{"num_attention_heads": 7, "num_key_value_heads": 7, "head_dim": 64, "norm": "layernorm", "norm_place": "pre", "norm_eps": 1e-05, "rope_theta": 31900.0, "qk_norm": true, "attn_scale": 0.125, "init_std_up": 0.0211, "decay_fraction": 0.736, "batch_tokens": 65536, "dataset": "wikipedia_en"}
Each number is 200 + 20 x the weight over its row's rms, rounded and kept within 0 to 999. Layers, rows and columns count from 0. The size before them is the row's rms in percent of the matrix's.

# layer 4 attention value, 448x448, rms 0.0684, rows 36-63, columns 0-63
101,192,209,202,193,198,214,168,206,158,179,182,199,210,195,211,197,174,209,213,219,210,226,232,173,195,199,191,198,208,220,175,211,189,235,196,203,226,210,200,197,205,223,171,215,219,217,200,213,205,222,196,208,164,210,195,180,187,209,186,235,192,186,164,195
128,201,193,184,177,184,202,243,207,180,187,210,220,193,230,201,205,189,203,173,177,171,180,192,193,207,186,189,205,218,193,200,159,222,165,226,204,194,211,209,171,193,203,226,198,162,186,161,216,205,184,203,150,206,203,215,195,206,200,199,176,210,196,194,183
135,195,173,197,207,217,197,199,222,167,194,203,201,181,181,223,187,176,210,192,168,197,239,177,227,224,238,211,202,210,186,203,180,216,192,199,163,213,190,224,232,208,220,198,248,245,199,176,225,170,186,189,215,236,183,184,225,208,183,219,176,210,185,177,205
119,172,211,207,220,192,235,244,222,182,237,228,195,190,219,217,199,177,172,225,204,193,178,216,212,254,223,232,193,227,190,192,223,204,216,205,163,201,195,224,197,198,188,185,209,196,202,212,222,201,212,178,178,187,201,194,211,195,209,168,199,178,224,223,207
111,193,214,165,207,183,198,207,215,202,246,186,204,208,191,189,207,224,178,185,204,204,172,169,182,227,226,229,196,207,223,188,189,197,186,207,165,168,184,183,192,232,195,201,228,231,212,190,209,237,224,180,175,237,206,221,209,211,213,186,260,200,216,195,202
114,221,211,225,192,197,193,179,193,208,179,170,202,166,209,190,173,192,209,220,190,197,219,193,207,220,181,169,190,223,200,209,198,196,201,182,184,198,227,194,196,220,212,182,202,182,199,210,211,224,184,203,232,244,218,208,181,208,217,230,209,185,213,209,192
139,184,193,198,233,190,197,167,223,182,212,213,193,195,198,155,201,210,189,216,198,173,218,205,197,188,213,207,220,185,204,207,189,221,158,225,245,216,178,205,205,177,187,188,195,205,189,198,194,197,183,181,194,180,196,201,214,203,227,160,204,193,214,207,186
127,238,206,204,220,192,204,241,197,182,226,190,202,228,209,174,177,223,214,212,219,196,128,155,214,198,207,198,206,206,232,230,204,213,216,212,178,196,208,239,221,207,199,234,226,192,193,180,216,227,216,196,181,214,202,187,208,201,207,225,151,176,203,169,204
123,219,200,194,196,205,231,214,176,232,178,214,236,232,217,228,210,193,179,246,175,205,218,199,219,224,156,191,217,208,175,178,224,208,220,190,185,214,208,215,223,181,178,196,182,195,189,176,186,202,208,197,183,181,172,186,227,195,196,182,171,207,220,144,204
131,198,195,185,202,195,178,184,239,189,260,188,231,202,190,200,186,217,196,240,213,181,214,209,189,225,184,200,203,200,200,202,205,213,248,215,162,203,212,186,201,202,221,241,234,150,214,214,180,191,191,222,234,188,199,218,204,179,179,211,173,181,195,216,200
125,222,180,224,211,204,212,221,172,214,182,216,185,214,219,201,186,177,200,169,204,194,169,135,214,183,198,205,178,190,219,198,180,197,200,188,189,183,171,212,191,193,212,200,180,184,188,179,191,224,203,188,218,188,220,185,208,202,210,158,178,185,231,214,230
105,171,215,186,172,189,213,199,172,159,225,210,190,186,184,198,202,219,233,153,201,206,151,219,209,195,165,189,182,203,185,191,218,192,239,222,220,173,183,171,207,182,224,200,203,195,188,212,201,213,201,185,164,213,191,196,204,200,174,253,173,209,216,200,173
126,173,180,217,193,177,189,202,171,222,180,191,162,192,216,237,264,218,176,201,197,228,234,232,230,146,182,206,169,189,194,148,199,176,206,212,229,216,186,184,184,206,146,155,171,178,194,182,204,195,197,195,194,214,207,196,208,176,194,181,148,208,192,207,201
100,185,221,170,200,201,205,222,204,200,202,198,182,180,210,200,181,221,223,206,191,202,197,213,166,222,204,195,206,206,203,209,173,202,184,187,184,197,209,202,175,205,206,235,195,260,202,202,231,188,199,195,187,233,194,205,198,216,195,276,228,206,160,222,169
101,226,195,212,220,212,173,220,229,178,241,177,185,213,187,192,191,202,180,199,199,207,185,193,182,185,222,215,200,229,234,185,165,193,217,224,134,171,174,196,208,186,185,187,202,180,215,186,188,203,203,197,201,200,229,236,197,210,221,198,204,204,203,190,228
117,182,211,191,201,227,159,218,203,201,231,157,190,210,194,204,226,201,179,198,230,217,185,215,184,168,208,201,200,198,205,181,188,186,221,216,156,185,177,184,225,196,193,199,193,216,206,197,182,229,185,207,234,201,239,211,210,175,169,207,180,196,177,198,206
125,220,195,198,197,210,219,216,255,207,186,215,204,208,211,204,163,197,191,190,203,171,210,176,207,213,197,176,217,182,213,234,172,205,209,210,182,189,189,211,186,194,217,290,232,183,193,198,200,203,224,197,157,230,196,218,201,215,204,225,252,179,214,191,197
133,200,194,220,188,219,180,195,204,222,171,199,195,216,214,172,182,192,212,201,228,226,190,213,179,187,197,191,196,180,227,198,229,198,245,209,154,197,192,203,164,182,175,204,196,209,192,165,188,229,203,227,196,167,202,178,169,216,224,166,240,192,228,202,208
106,163,188,218,209,215,203,234,205,210,199,202,197,198,205,196,199,190,227,216,221,187,189,219,173,204,218,223,222,230,194,198,202,184,219,204,198,196,202,176,217,201,184,181,197,212,193,169,174,200,180,198,195,173,207,200,179,192,194,176,206,208,159,200,194
105,203,175,168,201,200,173,192,228,212,189,243,196,202,227,209,213,193,216,163,177,196,175,219,218,220,210,218,194,205,213,203,199,213,195,187,202,172,190,234,184,205,247,178,222,235,186,204,196,257,209,181,236,186,185,183,227,185,209,182,198,166,231,170,191
111,200,189,187,182,197,199,210,215,186,202,201,172,232,194,267,211,190,194,187,203,137,212,167,196,208,201,179,192,180,231,190,212,203,184,188,195,163,198,191,202,257,203,205,214,190,203,185,180,209,221,200,169,189,207,178,191,175,213,185,195,181,213,200,222
129,207,214,209,191,212,164,188,210,191,205,175,218,178,208,227,224,219,244,201,222,178,208,174,206,200,217,200,189,174,214,205,197,207,229,228,203,199,182,200,186,239,205,200,237,202,216,191,208,222,207,203,214,181,202,191,210,214,177,206,175,183,180,226,211
118,209,177,203,179,242,162,195,215,204,169,172,162,184,212,217,223,214,202,198,223,247,165,206,172,178,222,204,177,178,193,184,177,193,214,225,169,216,169,224,173,221,163,200,216,200,197,189,233,210,200,189,195,172,243,225,179,202,167,210,207,208,194,208,234
118,160,192,195,211,184,174,149,243,190,183,200,211,207,225,207,183,212,196,232,196,172,234,156,225,213,234,178,210,200,197,205,225,206,225,150,192,216,172,214,219,171,213,186,219,201,210,179,196,196,195,196,192,202,198,200,213,177,207,166,192,189,206,175,218
129,207,197,214,212,213,168,218,211,191,181,188,193,181,171,173,205,195,188,193,208,185,235,187,179,196,220,167,176,200,221,205,210,181,195,198,199,218,190,208,159,200,196,183,202,240,192,241,195,199,197,220,187,217,202,194,192,206,212,197,224,217,178,167,218
122,180,213,190,223,180,215,205,183,231,143,192,185,182,194,235,232,239,239,231,187,162,227,201,179,188,194,189,211,205,219,211,193,183,182,192,192,216,201,188,214,259,171,169,171,198,212,239,203,225,191,231,212,250,225,189,203,197,182,201,188,192,189,200,214
124,211,198,212,213,165,169,205,202,153,201,195,231,207,184,228,216,210,198,256,190,198,234,195,192,181,189,213,215,200,190,176,209,220,242,170,209,214,179,211,205,206,187,206,189,196,217,210,192,198,180,191,221,172,195,214,234,208,208,190,226,233,212,184,223
120,206,205,207,210,199,195,215,181,213,165,207,256,203,222,210,193,195,211,212,177,219,209,175,200,199,190,206,212,182,184,194,219,199,216,217,212,181,184,198,201,202,200,182,143,205,205,193,206,206,173,196,240,185,205,182,198,223,218,216,216,220,225,219,192
# layer 4 attention output (transposed), 448x448, rms 0.101, rows 36-63, columns 0-63
094,203,195,221,226,191,200,194,188,231,213,182,210,201,180,188,196,199,185,207,192,212,218,206,202,229,187,196,220,225,262,194,210,203,184,179,200,192,229,197,183,215,170,192,171,237,199,157,191,203,211,227,212,202,218,190,202,156,197,218,200,210,167,181,230
123,225,189,239,194,175,187,196,220,192,192,215,186,175,204,226,185,206,174,199,205,172,194,206,161,164,173,209,197,200,181,190,167,204,178,155,193,223,211,201,214,194,222,201,227,159,189,213,183,200,152,192,201,223,161,219,222,202,207,198,178,203,199,174,222
124,210,186,203,203,164,179,148,201,224,196,192,197,193,176,185,196,175,182,195,207,190,219,247,157,218,219,188,187,222,196,200,196,194,218,240,190,180,214,223,189,219,169,234,202,190,182,184,189,142,231,206,180,224,185,206,224,223,237,202,235,226,195,177,190
113,216,237,218,206,208,183,190,194,190,203,199,213,244,176,178,229,180,182,210,231,200,227,228,189,195,225,203,187,199,144,205,183,201,219,208,213,217,193,198,209,197,175,192,205,203,189,166,195,211,219,171,177,201,176,207,226,190,220,223,242,205,180,152,233
105,193,197,208,208,195,213,217,201,236,208,211,204,196,161,166,201,202,202,206,200,181,193,195,196,198,218,205,192,200,200,205,172,174,168,174,237,180,203,194,210,209,218,190,184,196,195,180,193,195,205,178,162,197,210,218,201,180,196,243,200,170,204,200,222
109,213,221,150,188,187,190,187,192,193,191,194,181,190,188,229,172,206,192,200,229,205,183,229,202,202,215,190,185,232,204,225,177,206,227,182,218,226,182,184,207,205,187,210,208,196,189,194,249,198,206,233,194,203,187,184,213,234,225,227,219,191,207,214,233
132,230,189,211,218,214,194,197,213,197,189,178,249,183,207,180,217,179,194,165,188,179,187,165,192,214,215,213,194,184,172,220,183,189,225,182,210,192,203,195,169,197,198,202,210,224,189,202,233,182,201,191,174,202,209,191,173,203,204,158,161,194,179,217,179
122,196,215,187,230,189,195,193,196,181,220,219,194,227,178,194,197,184,205,221,200,203,171,247,208,169,223,196,183,214,212,188,229,188,215,199,242,212,187,205,227,236,184,225,214,200,187,182,217,195,211,179,210,174,227,199,222,207,206,237,183,198,201,165,224
117,207,207,193,145,216,195,215,215,179,212,288,241,205,199,194,181,183,187,203,210,206,197,259,211,183,200,194,225,201,198,162,209,182,206,210,198,174,200,226,208,165,200,211,207,194,187,231,167,223,165,171,218,224,194,239,203,255,211,203,210,196,212,174,209
123,154,191,177,230,206,201,229,172,169,212,195,221,214,151,219,205,203,190,226,198,187,193,245,203,236,222,234,181,199,163,213,234,217,241,188,156,192,205,233,210,193,185,202,188,191,215,198,182,203,210,228,188,186,228,164,211,199,205,196,200,223,215,189,203
117,204,207,227,218,142,201,208,194,217,210,211,160,193,189,237,203,170,241,211,200,191,182,199,194,179,177,227,221,217,205,158,179,180,198,189,186,211,206,210,206,217,180,172,210,157,197,171,198,232,202,233,199,199,183,215,219,197,179,216,175,199,183,177,237
099,198,179,167,152,202,217,210,225,159,231,208,191,203,212,192,157,229,205,172,194,204,179,199,203,216,206,196,204,166,198,181,198,189,206,214,200,205,207,192,191,190,206,204,192,194,212,210,191,194,185,165,205,208,186,191,204,213,189,248,201,171,229,224,182
118,186,199,199,221,211,166,184,196,199,202,196,183,212,214,184,217,193,222,200,230,224,229,185,152,199,191,196,198,198,194,225,210,185,234,222,177,187,170,187,192,219,200,172,207,180,185,190,173,208,203,202,208,247,188,192,207,192,184,185,208,189,206,204,214
093,201,202,202,183,196,208,190,201,163,177,182,182,203,195,157,187,211,184,165,202,180,216,186,179,212,231,162,216,208,192,197,196,213,215,202,208,208,223,183,173,168,214,228,197,208,250,180,227,137,226,212,202,184,208,188,186,221,227,210,223,203,198,218,175
097,161,170,215,202,192,193,191,201,216,198,183,176,202,188,194,224,174,202,212,201,185,191,225,191,178,208,222,178,255,206,213,174,185,203,189,195,190,195,228,209,203,184,188,200,186,191,187,207,223,200,238,198,188,199,196,207,179,199,223,172,211,174,175,260
112,180,171,185,173,164,194,200,201,192,191,211,192,216,193,194,210,194,243,216,225,194,229,225,176,184,190,226,180,230,202,206,207,199,238,239,202,190,197,183,194,187,182,210,180,194,223,185,197,202,224,228,194,197,213,152,178,185,160,216,185,213,186,207,216
119,208,198,240,206,190,195,221,187,151,193,199,180,209,202,231,193,196,154,177,161,171,200,227,185,191,194,209,197,201,209,159,202,214,208,183,201,237,220,236,231,180,198,172,194,190,213,202,189,170,180,203,225,191,196,239,213,184,227,188,217,219,231,187,186
123,205,168,196,187,166,194,245,194,186,197,203,215,222,199,232,193,214,214,226,216,207,196,259,207,188,172,202,184,214,220,183,214,211,221,228,214,223,164,189,226,215,184,201,213,198,187,198,219,246,198,222,222,187,214,168,188,174,153,211,219,233,184,209,222
098,191,200,187,183,194,180,219,214,223,231,185,209,206,182,214,208,218,184,213,204,196,195,221,198,213,199,216,186,214,217,186,180,227,185,201,195,226,198,188,205,205,202,203,201,206,213,198,212,211,184,206,194,217,205,180,219,147,187,220,189,220,177,183,217
099,180,182,210,244,193,214,152,186,243,227,200,189,173,195,206,212,198,197,194,207,211,185,191,216,192,203,201,185,189,205,156,215,177,167,178,242,210,201,194,216,192,192,197,176,178,186,186,207,196,226,186,165,192,193,211,228,188,209,214,210,191,178,200,236
104,214,170,211,206,185,218,227,182,222,213,197,171,199,183,228,201,219,167,187,205,231,214,223,225,224,220,190,149,190,178,185,203,205,187,175,207,214,172,212,216,195,208,228,207,198,177,191,211,209,216,191,196,196,201,222,214,160,187,209,206,249,220,194,203
123,196,159,203,208,148,195,238,231,207,178,230,202,209,193,205,209,219,232,216,211,220,200,254,213,204,196,205,150,168,168,220,217,224,220,231,204,205,176,173,199,205,210,222,185,192,204,217,208,185,240,206,215,217,235,153,188,181,178,203,226,240,227,218,184
115,216,189,196,182,177,197,204,219,169,194,153,202,226,194,191,207,190,239,206,195,178,211,193,185,203,177,183,203,208,208,194,198,213,224,204,184,209,208,167,190,223,188,214,201,165,218,169,224,183,215,229,240,185,181,168,176,195,181,186,201,207,171,216,200
115,188,178,161,239,206,175,213,214,219,211,214,182,185,193,194,209,199,204,202,200,216,210,263,189,165,207,198,194,201,215,171,184,203,235,234,183,183,198,183,178,208,174,195,187,177,202,183,165,158,204,210,205,216,220,191,227,200,233,179,177,247,192,210,219
123,159,168,198,229,212,180,229,204,219,188,171,219,215,208,191,229,165,192,197,226,169,204,168,155,193,189,186,195,219,244,239,203,247,189,185,182,199,182,199,197,224,210,218,221,211,227,190,197,186,208,226,189,199,211,205,220,195,196,195,242,236,163,183,214
118,166,207,209,196,200,193,193,195,193,161,218,209,213,183,207,187,243,179,212,208,186,249,192,155,185,181,207,180,172,215,259,202,200,234,208,216,194,201,201,156,225,202,238,172,224,162,210,179,204,191,189,190,240,223,205,205,148,211,162,217,196,243,229,163
118,198,192,172,190,234,195,225,211,197,200,222,238,178,208,203,221,189,207,188,217,175,231,192,199,201,222,204,213,195,185,255,202,243,208,189,189,210,179,205,203,163,219,202,179,183,208,233,226,221,183,173,216,216,242,231,192,223,202,209,208,218,188,236,165
112,225,203,183,187,202,209,217,207,207,170,219,219,185,252,204,184,225,213,200,175,201,187,195,245,189,168,208,191,208,192,210,195,168,214,213,194,204,200,204,185,214,217,165,183,214,185,241,212,233,216,185,209,219,205,177,173,225,196,195,206,223,188,234,170
# layer 4 attention query, 448x448, rms 0.0926, rows 64-90, columns 0-63
103,181,246,179,220,210,215,183,209,172,247,222,212,215,181,206,195,182,179,199,216,179,177,232,179,222,206,185,197,208,200,200,190,211,208,223,190,132,199,203,196,202,237,204,204,225,191,226,192,224,183,203,217,182,205,172,236,168,168,201,224,207,217,185,208
095,190,211,205,225,176,173,203,203,177,177,206,187,195,196,232,144,221,194,191,206,179,220,208,198,156,210,177,176,204,166,215,183,187,215,243,158,189,178,197,172,200,220,216,228,204,221,202,241,183,233,205,191,190,160,186,200,208,201,210,204,166,210,183,218
097,221,226,204,215,177,211,218,235,190,184,203,210,184,215,236,190,200,173,170,206,155,236,182,175,154,227,172,160,206,181,224,204,214,160,203,173,158,183,208,192,226,222,177,217,239,207,182,230,204,217,216,190,215,198,202,203,216,187,217,218,201,222,190,226
097,234,199,183,207,204,176,196,195,210,190,211,182,211,196,193,188,212,226,177,213,176,211,166,183,213,197,196,219,204,178,200,193,204,223,215,224,226,222,182,206,209,184,208,247,201,226,198,182,202,260,182,172,173,178,213,215,208,219,198,208,172,224,197,213
091,185,223,179,216,205,180,191,204,193,233,221,202,225,194,204,171,203,195,166,202,206,218,195,178,237,172,188,177,220,187,192,199,216,188,207,180,174,224,181,219,169,207,192,210,222,174,176,201,216,212,193,183,166,183,204,236,186,178,197,225,190,222,201,213
096,190,215,181,195,231,192,216,229,184,186,192,196,176,176,220,162,220,176,219,146,169,223,207,227,189,202,195,184,240,191,195,196,211,210,213,175,192,181,199,175,179,235,209,181,217,198,208,250,200,242,229,209,197,172,179,191,182,186,188,202,168,226,202,224
094,234,185,178,184,175,207,200,186,213,204,191,189,216,230,190,231,203,202,184,228,210,209,218,189,191,213,213,206,180,217,186,220,193,186,204,204,195,195,220,213,217,188,178,216,225,229,198,178,218,194,189,198,190,204,213,190,235,228,243,179,228,184,193,182
099,207,173,202,188,159,208,201,179,224,210,194,212,239,223,193,219,196,216,166,237,215,167,207,162,198,217,228,237,165,196,171,224,192,172,206,205,214,194,203,221,227,195,207,224,195,236,200,181,217,149,196,209,189,224,207,200,223,224,212,195,232,184,221,174
105,186,235,221,215,231,207,187,216,184,182,219,192,175,178,223,176,200,184,240,171,193,210,195,229,199,191,178,164,238,219,225,180,191,195,153,209,192,201,207,186,176,240,215,185,201,175,184,212,191,240,209,202,207,188,187,178,158,173,176,218,156,173,191,232
086,195,217,215,165,189,194,199,217,206,177,176,246,228,201,165,208,171,227,177,216,198,179,181,188,209,205,251,237,198,187,191,219,230,187,204,199,235,189,174,191,208,215,197,194,179,196,223,195,206,194,206,194,218,167,164,238,218,196,202,193,207,192,195,158
097,171,186,199,188,185,172,158,210,215,203,205,190,195,222,177,188,216,187,166,193,196,195,188,226,186,185,236,176,175,285,210,190,208,213,208,204,218,217,188,218,214,199,181,211,215,188,215,228,175,201,202,205,202,172,208,196,198,223,254,179,204,189,195,186
093,229,173,187,231,225,194,195,157,181,208,191,202,216,212,222,222,181,195,256,175,238,180,206,201,177,217,193,232,196,212,209,224,193,184,214,193,172,193,213,178,211,198,208,167,218,210,166,213,216,232,172,222,192,229,217,218,186,223,190,195,184,180,235,199
096,172,151,224,207,183,190,233,214,176,183,198,157,208,191,188,200,199,204,234,207,225,202,186,179,202,189,203,189,195,245,222,208,209,204,179,183,197,207,165,215,170,218,196,261,217,206,202,227,218,178,227,185,222,223,201,190,217,215,209,198,232,143,181,181
090,205,210,188,192,215,188,190,188,219,224,182,207,162,199,174,212,189,194,184,216,219,222,200,206,191,186,183,217,199,175,215,171,202,187,203,215,215,195,184,164,234,170,211,191,138,218,179,182,193,184,165,183,181,159,196,203,211,214,174,156,217,210,228,208
097,203,205,207,194,194,205,178,170,204,185,200,181,185,210,189,209,212,213,223,227,203,182,214,181,201,203,187,212,178,226,170,204,192,207,242,167,215,179,201,218,210,217,177,228,191,208,208,245,192,212,176,188,219,228,250,220,186,191,183,198,222,204,182,193
094,205,187,162,201,230,190,182,214,171,194,233,175,185,190,167,209,199,202,199,176,172,174,214,234,195,222,204,220,231,142,171,159,215,165,196,193,254,202,190,191,220,233,195,191,214,204,228,203,166,229,186,213,178,196,219,183,181,233,210,182,213,228,213,202
093,208,187,214,193,224,229,231,183,206,236,201,181,191,219,245,198,188,201,239,163,184,228,206,194,191,190,204,212,230,200,221,220,186,183,182,156,166,221,180,202,215,165,235,212,193,213,200,182,229,193,208,196,187,217,186,176,202,225,214,223,203,199,232,201
095,177,184,172,155,183,184,187,174,202,186,231,209,200,201,216,221,224,176,173,180,176,216,192,220,201,198,227,190,171,146,178,213,224,239,214,193,213,193,209,187,234,193,199,189,218,186,209,170,204,207,185,218,207,185,181,234,167,153,237,189,180,191,209,198
094,208,205,212,216,208,231,188,188,182,157,192,188,194,217,180,189,217,182,172,207,197,196,230,149,221,149,222,221,218,165,193,236,163,181,203,208,161,199,202,234,213,195,179,182,204,206,219,181,209,206,235,256,202,241,214,188,192,171,208,218,209,177,199,192
088,204,218,207,189,218,222,221,253,186,170,154,195,192,172,168,202,173,179,200,210,222,188,211,206,163,214,228,229,185,185,184,195,212,175,206,217,203,165,202,217,186,222,202,183,197,232,231,202,185,204,227,208,193,199,197,191,196,188,227,180,240,184,192,192
094,173,190,210,209,196,227,168,216,210,233,234,183,228,198,190,184,170,224,191,182,184,171,195,239,215,211,195,203,198,171,213,197,200,218,198,185,188,193,206,194,209,234,199,187,158,195,216,141,178,181,221,217,223,217,212,203,228,195,210,213,172,205,141,199
094,178,191,180,167,227,210,204,200,215,244,199,231,210,218,211,207,191,216,189,196,225,186,233,176,212,234,222,190,168,160,214,185,191,220,239,196,197,211,210,208,207,216,206,184,209,190,163,222,200,227,214,203,169,178,194,205,202,203,220,210,210,249,194,201
094,219,147,199,222,192,174,229,200,187,223,243,230,235,170,220,168,190,200,201,182,216,177,199,215,177,197,210,188,180,209,220,185,237,205,193,167,201,189,187,159,179,228,200,220,236,207,204,190,176,213,214,207,148,203,234,226,231,191,236,195,131,196,227,210
091,206,201,204,177,192,211,215,236,211,189,184,198,209,184,206,187,203,227,167,213,158,210,191,194,178,201,195,231,201,176,195,205,215,195,223,199,208,157,190,208,233,198,213,209,173,233,212,208,153,186,171,204,208,200,182,183,208,169,219,225,195,209,181,209
092,198,166,173,190,213,199,165,160,182,262,232,204,207,234,208,181,186,204,221,181,211,193,212,202,200,186,207,211,189,203,194,213,200,201,189,199,227,193,204,178,226,211,154,168,207,206,216,198,246,188,201,218,201,175,209,197,183,206,209,211,219,188,214,218
098,209,192,233,175,208,174,216,248,181,180,171,216,204,147,184,216,194,198,183,232,218,203,194,238,172,223,235,208,164,190,194,220,228,204,171,181,202,196,214,191,258,212,228,188,220,243,184,202,155,213,244,187,198,174,194,200,217,194,234,189,211,175,232,190
094,230,228,223,215,214,235,204,173,202,182,209,197,196,244,198,188,211,187,200,203,206,206,253,188,173,171,225,228,246,174,206,188,195,188,185,197,212,187,179,212,194,207,180,198,197,207,188,200,199,215,229,200,198,197,197,178,187,205,224,210,208,206,182,229
# layer 4 attention key, 448x448, rms 0.0881, rows 64-89, columns 0-63
094,204,178,176,154,201,191,225,186,187,206,192,206,236,195,157,169,230,219,173,204,214,224,211,207,191,212,227,202,201,197,194,206,208,209,144,177,177,175,160,194,178,227,177,185,186,217,245,221,187,209,203,221,221,173,196,224,209,225,207,200,226,171,185,167
096,208,198,176,191,212,235,192,218,222,200,232,177,173,190,230,183,190,189,256,188,199,208,157,214,181,187,173,194,209,180,182,211,192,203,188,184,216,250,210,227,207,192,204,189,195,194,169,200,174,216,204,206,172,203,191,210,207,210,221,210,184,214,225,208
099,178,231,208,192,203,250,184,147,203,219,212,218,210,198,246,188,194,219,221,205,204,176,186,177,207,169,190,191,178,199,209,189,202,196,176,219,238,213,236,190,227,183,218,226,197,210,196,183,210,211,194,171,177,191,217,220,227,215,217,182,169,201,194,217
098,239,186,200,216,209,236,224,226,240,161,200,166,199,211,226,178,178,201,226,207,188,206,147,223,155,179,181,218,206,169,162,201,213,200,236,182,217,186,210,195,210,187,198,205,185,198,186,221,217,204,190,206,178,194,206,195,227,171,184,217,208,212,229,206
095,186,214,214,236,220,226,196,193,201,180,230,207,182,179,210,199,184,189,233,205,214,176,178,213,201,213,189,179,208,216,210,210,204,179,193,210,177,219,201,192,170,210,213,226,181,177,189,205,203,256,205,191,195,215,187,201,203,202,213,204,165,192,214,217
086,173,234,210,234,204,181,157,198,194,185,185,216,172,154,195,172,205,181,192,185,184,184,230,219,206,179,191,193,181,191,198,181,190,201,183,190,169,216,198,191,155,176,189,211,195,187,237,182,193,197,199,176,219,211,201,177,190,207,203,181,166,188,198,187
088,213,172,199,178,193,211,265,194,194,211,199,203,232,215,206,222,188,226,210,208,190,209,198,187,198,206,200,202,211,176,197,237,249,198,226,214,220,170,192,206,228,184,166,181,229,224,192,209,224,183,177,213,179,167,207,233,231,177,177,190,233,201,210,201
078,193,190,214,244,214,223,228,220,181,220,237,180,212,189,220,240,195,227,233,223,211,202,180,212,173,222,172,177,217,190,169,200,177,221,198,170,187,201,183,222,191,198,208,163,190,149,183,202,228,249,182,227,189,206,190,259,195,150,186,187,200,186,212,222
076,193,242,192,176,188,164,158,169,214,185,184,209,208,217,148,193,195,194,156,200,187,207,216,205,256,163,242,180,226,209,217,184,218,208,182,230,201,209,188,188,193,225,206,214,197,175,187,199,197,186,212,208,195,165,219,188,170,207,193,186,181,185,166,193
094,217,163,191,170,196,204,242,205,199,227,201,195,241,238,214,205,191,226,194,220,194,212,224,187,211,229,182,204,166,197,175,220,250,192,226,200,216,179,194,193,226,213,196,166,216,243,196,196,209,185,180,202,202,166,217,218,234,210,191,192,249,212,224,180
094,206,193,197,216,185,190,198,152,172,164,179,225,220,234,182,173,203,211,184,217,183,219,189,238,229,147,221,206,242,198,202,227,204,160,214,220,201,171,201,198,198,182,168,220,196,174,172,237,170,179,194,209,230,179,192,199,199,168,164,193,179,199,203,192
097,192,195,223,206,198,213,209,192,231,193,182,176,211,176,201,162,179,180,198,221,184,197,200,197,191,187,213,161,201,208,187,178,175,250,194,203,197,192,190,208,221,236,200,196,208,221,222,180,195,220,151,203,216,182,197,209,211,225,190,217,185,187,191,195
096,226,229,220,189,182,185,174,189,171,240,157,185,194,215,232,202,164,175,218,225,194,174,197,192,211,181,211,224,196,183,180,190,177,219,184,191,226,222,211,161,212,226,191,180,208,212,166,221,178,227,185,214,158,212,219,197,200,177,189,190,192,157,198,192
098,226,195,208,157,163,198,205,234,219,178,189,193,174,173,192,219,206,241,228,193,209,183,180,185,182,173,231,201,177,193,183,224,233,197,162,191,162,180,232,174,231,182,194,190,205,241,213,212,211,197,235,238,213,188,191,210,195,200,195,232,187,189,196,174
095,192,192,229,195,198,189,203,181,161,175,229,220,199,216,214,200,217,167,179,176,181,170,175,178,205,201,210,246,194,188,243,176,198,167,175,155,212,191,195,185,212,207,198,185,205,169,209,236,228,236,189,200,192,225,170,164,215,161,195,203,220,223,176,197
100,194,159,207,175,180,237,234,210,212,192,219,193,195,186,227,192,199,203,217,189,196,184,220,177,197,191,216,207,157,202,190,182,235,197,189,196,216,200,245,187,187,170,198,216,213,210,233,217,235,162,208,211,202,194,210,218,229,201,211,205,208,205,209,220
098,186,182,245,189,209,233,217,183,197,189,229,186,207,197,186,187,166,204,213,190,204,214,257,170,168,197,176,206,181,227,202,191,210,193,227,209,191,213,189,187,201,235,225,183,172,256,212,170,184,235,226,226,211,211,176,232,203,204,190,192,193,167,214,196
097,224,188,190,222,194,217,207,179,175,231,192,189,179,214,181,194,190,174,212,188,218,167,210,214,218,187,203,214,241,226,209,219,198,190,195,200,216,199,205,219,197,176,226,183,194,200,185,194,202,207,180,223,208,201,209,220,211,190,224,191,208,211,194,216
101,197,181,183,186,166,220,215,213,219,192,177,199,189,183,171,208,183,196,223,170,186,177,192,202,187,155,203,193,199,205,194,214,181,197,197,165,156,184,211,215,212,175,207,186,186,215,227,197,187,179,199,190,202,204,228,160,190,202,201,214,221,229,235,196
129,195,202,224,179,229,204,208,244,206,179,198,189,158,215,222,171,208,193,220,158,189,179,201,195,179,190,213,218,167,216,193,195,169,192,210,183,206,203,200,196,208,165,183,186,208,243,213,216,188,170,215,213,218,197,201,156,220,219,211,212,204,240,212,178
102,224,154,200,199,188,170,184,209,201,198,198,189,216,206,191,182,235,235,221,172,173,220,206,221,167,176,181,193,202,215,200,199,201,172,230,186,181,180,174,224,177,186,190,225,184,232,183,163,175,176,181,237,187,191,182,243,222,210,201,165,206,209,238,193
099,206,188,212,172,207,200,218,198,208,219,202,221,228,182,193,211,202,218,204,189,219,203,211,185,212,155,212,191,195,223,189,186,222,188,164,247,222,219,203,197,166,229,223,218,222,196,209,192,238,178,213,207,210,229,190,188,192,227,202,173,162,223,198,173
098,205,193,202,202,183,195,221,219,162,216,192,157,208,186,231,185,190,198,191,208,215,175,238,177,206,202,204,203,183,218,196,204,187,216,212,201,188,180,220,197,161,185,225,219,195,204,175,177,229,210,138,182,193,219,225,215,236,200,212,223,163,179,228,191
090,202,179,209,182,217,217,223,219,175,183,223,202,160,184,268,194,181,180,245,174,194,190,192,180,166,200,141,238,148,203,217,210,192,183,206,195,221,196,214,200,187,183,208,187,200,208,226,177,205,192,174,195,216,198,184,195,236,205,231,222,199,233,221,199
095,165,200,200,201,202,181,220,177,223,210,224,212,197,180,165,164,181,231,193,212,231,175,193,216,231,225,192,148,209,192,198,205,219,219,226,192,239,224,150,181,197,193,238,219,208,183,218,181,228,194,177,216,205,207,152,232,198,213,222,191,182,146,176,214
108,215,191,203,176,197,200,209,237,183,179,161,198,216,221,196,200,176,190,194,174,205,194,214,204,205,190,244,228,187,237,174,219,180,209,211,220,191,170,207,200,206,178,192,193,162,248,196,197,218,174,196,221,197,187,207,210,238,194,208,209,224,191,216,154